Weights of a small GPT-style language model, trained from scratch on English Wikipedia.
Size: 10 layers, 2 heads of 64, vocabulary 2088.
Architecture: LayerNorm before each block, rotary positions, no biases in attention or MLP.
Training: a variant of Adam for these matrices, 157M tokens, 9565 steps.
Each number is 500 + 25 x the weight over its row's rms, rounded and kept within 0 to 999. Layers, rows and columns count from 0. Numbers have three digits each. The size before them is the row's rms in percent of the matrix's.

# up: layer 4 MLP up, 512x128, rms 0.113, rows 98-117, columns 0-63
# down: layer 4 MLP down (transposed), 512x128, rms 0.103, rows 98-117, columns 0-63
up98 103:483550500526457523502512489512471514495499496501553507487538492529516493527519478478507465506499492449495479475498450520466578478508531498491511500507478482537505474479504545517521481480445540
down98 100:508530507467464492534481522482533457499499502510509518501534522500510496495485491507523499501493506470467491542543523538513525461480467506539531505481495479499486501473462512491485494509513507
up99 089:513503491529469464500493487530494535517473504499477505437541493516538552526521477501534523497521477545528505488496518469545475511506511526484535494464488468550547530504461489464480487490481491
down99 092:505493480543579554506504517462511466492487487512537501501443491492450484471483524496538527499497501507489460526542518530487493450490525476483465474475473527487477505498532557550499515500510501
up100 104:548467500530504532499486486498483498493473503524524473517549515479519447517493486488455479525498515503509528524485478471530471515485502508529462482469495419543499505496482514488522524492485491
down100 101:525510484508523487539484491542541501494513439502461476487507460514518534494537558501508479446470500452483514534549500505513510512462472494527509513487522508492516493486521498513534518477528515
up101 096:523472513513509491556522499493497485495467443461508514497439517498521524524520486524480521510516500425522519486482478496515560502507507522511459493504507514511553469483490518503478543502485478
down101 087:483501503523476496476500467514517496504520542500468507482501491534462556476496509454545479498517517509478497487489487525443498498508495498499481452478500517529466508504491521521531500520518532
up102 089:480462486499535495507525559469514555475535469502526518465476487517503502481457515465512527528485506503519510459498529468481495477473453490506487477478499505518507514516513505502513556498488478
down102 096:504484517498471503582494519500499464518453486493511496514495468503453490541555488484511467524516481487513503494410468486507507523537520489529508541493469456516513501498504451495507474498503531
up103 106:517501538512472513541473515479490467509522514512510467529499469545513474515544537476535548494536500480516492516503453487534459509543505479512471493503524509521466522453525534515517519462490476
down103 115:499490498512465499527498506539517489519445487516513510528464519512528476502475471424505474548502493503523514523460495514534475496505536512522478517485503481461517443520531474507528482500515499
up104 098:495539526534503481537502514469497524485497477484497544527522476490467478536475551456521493496552543458492536472470493508497498489457462534501514491492525540472478485533498514506458479479505508
down104 099:463476455454512454545473561511526500471476493500496554503494512503498481518506486498472524532507552454492542488471496494544500465491497534487485517517489476477517482511542509519522479502520516
up105 107:507499483472475520470525520436496499512500495499543488476516467490498487511486520502484495495524482501533573476496472483469511462480482493535517491535504491492475513506459511549492528493530480
down105 105:444464510565538534521506468477490513470490521519489509451524495524445525507494498513489529500475482449540524503435526512510506481502517508454499506536496494458514515506463543536475497472504475
up106 107:454553420503494476497542508508489478475553511530506457515503492494514509524462488516493501448462524493491501509478527488465481498554515509462479520480507502519490505506488511498531514509527494
down106 109:475497453475545505549434523529536490501472470547521497450541458499497498519495488507510544472478484489503523499522475495540503492491528524558494510531517520509515547482525477470529497488510550
up107 093:488527505458462534501492565534468529504505461497478500500490548550514542479519534496551477442536497484519508515491491477475537502479474467544512498518520484534540510457476483494496489499492485
down107 093:514484493507511492497485460544494513482509497498506526492502479498501424491490469520524532476522515462520492483499538475525494549503513493500520520507520539492462493536501501500505518429485498
up108 106:475519475506483505528465481505489535508484483519486513562505481526498466540522512493528505513501485475495466581484466485566479477463480472482538471499511487515482480500491535495487475505478534
down108 109:569457538501510540558513497538492471485500488479470488543499509474529489488463525498494507489502494494519493514496494531522534534487474512481484472541490476536479478492522475536495472518511491
up109 106:500517507490500503526526487502511511506487522472464499501515518468511473510493495502495486472496466476502465477506483502508522500473471506523508483472531462538533505488513558498524531500531491
down109 105:468492515487498530453518491531478507543516452499504489486458475533458473447498529484480494468479513488513494521465498528504490479487464526515465518501535508485523509524489481504484505512483494
up110 097:506473519495484522503465483490513492495491501466521511523471529459493530490448483557509482516496481496499541473476501487463530530465512523521505482502521518517558478492445493482527486543480511
down110 095:495502498485515516492563482506541496498511501537463494499491454521512507526541532517520495499507489500507467469509470472537492498478521467492510513495523421502491524530544554497525505464505470
up111 107:479504509519492493494526462461477465501504488471464493469490477543513503550467506534499489465458490471492472514527467492509481498515512483480481499480549474473489502529488533535521511529505533
down111 106:507488450516526493517512544508518523470513519526504482487495480444500500485508488488474511513522515535513525535430428463480513534506477505514550461523449503501510474450513487438496502499482514
up112 099:488556439492493499488495518496521499514472523524485529525509488522529486523517493474481542468498517478516435461512538514533515513494479517555513469465540492483539473539482518536497486528494527
down112 100:523451536535519495460503510541532493556544454488507466524501514528521568497492504493479487497521467511524532497486483466482508501520490520488498433490526467466468504516491478466493523512529517
up113 096:523516469483483486472495493480456523528500467544490559488484520507500515510517490488522481476505501455486458564513488489436493527518513510536551506542518456469501436531482502493494512518504551
down113 089:488483495498521499492480463513542578519503508505493463534515481467522505495517485527495526513505470516505514480539461520499495521466449458508457494476537562478465502523508516507480547514510476
up114 103:468502505458506527519545537509501535509526464516528478526486447527533486545512497511462539517463478482521452516511513513487486475486502516509500484478493458474518477539492506519511518509491450
down114 100:530469510492529490522479467489507522559478502489489499463511490517550494534521510500512498538472527522498506489496487520494555507499471491505470517516462473476527481505513514502471498453463465
up115 094:521495521531472567524496499497512469522491454508508461517515488537521552503467521502531495462509439487498503481488482450506536486507543524466521489502497489465507505525479518501503516472525496
down115 093:529494525546511484434515470494515507503494487479496514516512497472503455519517490497490498514528491503526452437530465522476493540511495520519467517511518514489464480496541533501504448488499489
up116 104:475490486510507470544470520466481494502463527494516517553496521552477523474485486467527487507504516465490465514493518490523529487507551491467513474523497526478522456528534499488536507539451486
down116 105:509471542502495526488548522504493493521474489471489455488461500513518491521452523538504555492488511504503498485449502519500452524494506456509485532460503482508499518513453474473505484487499511
up117 096:473493524530461486493464489519508496511473492487513465507494493522515512506477471492513511500449517459480480523524505459477510498560517520508481480498512563512533484488530527512447533488500491
down117 099:493477512502514512502478546468520511469497500522512460512505473452511503502499502486482473473527493483471540493477515496449481537497544494449514470507515496488485496526460519501511516524536512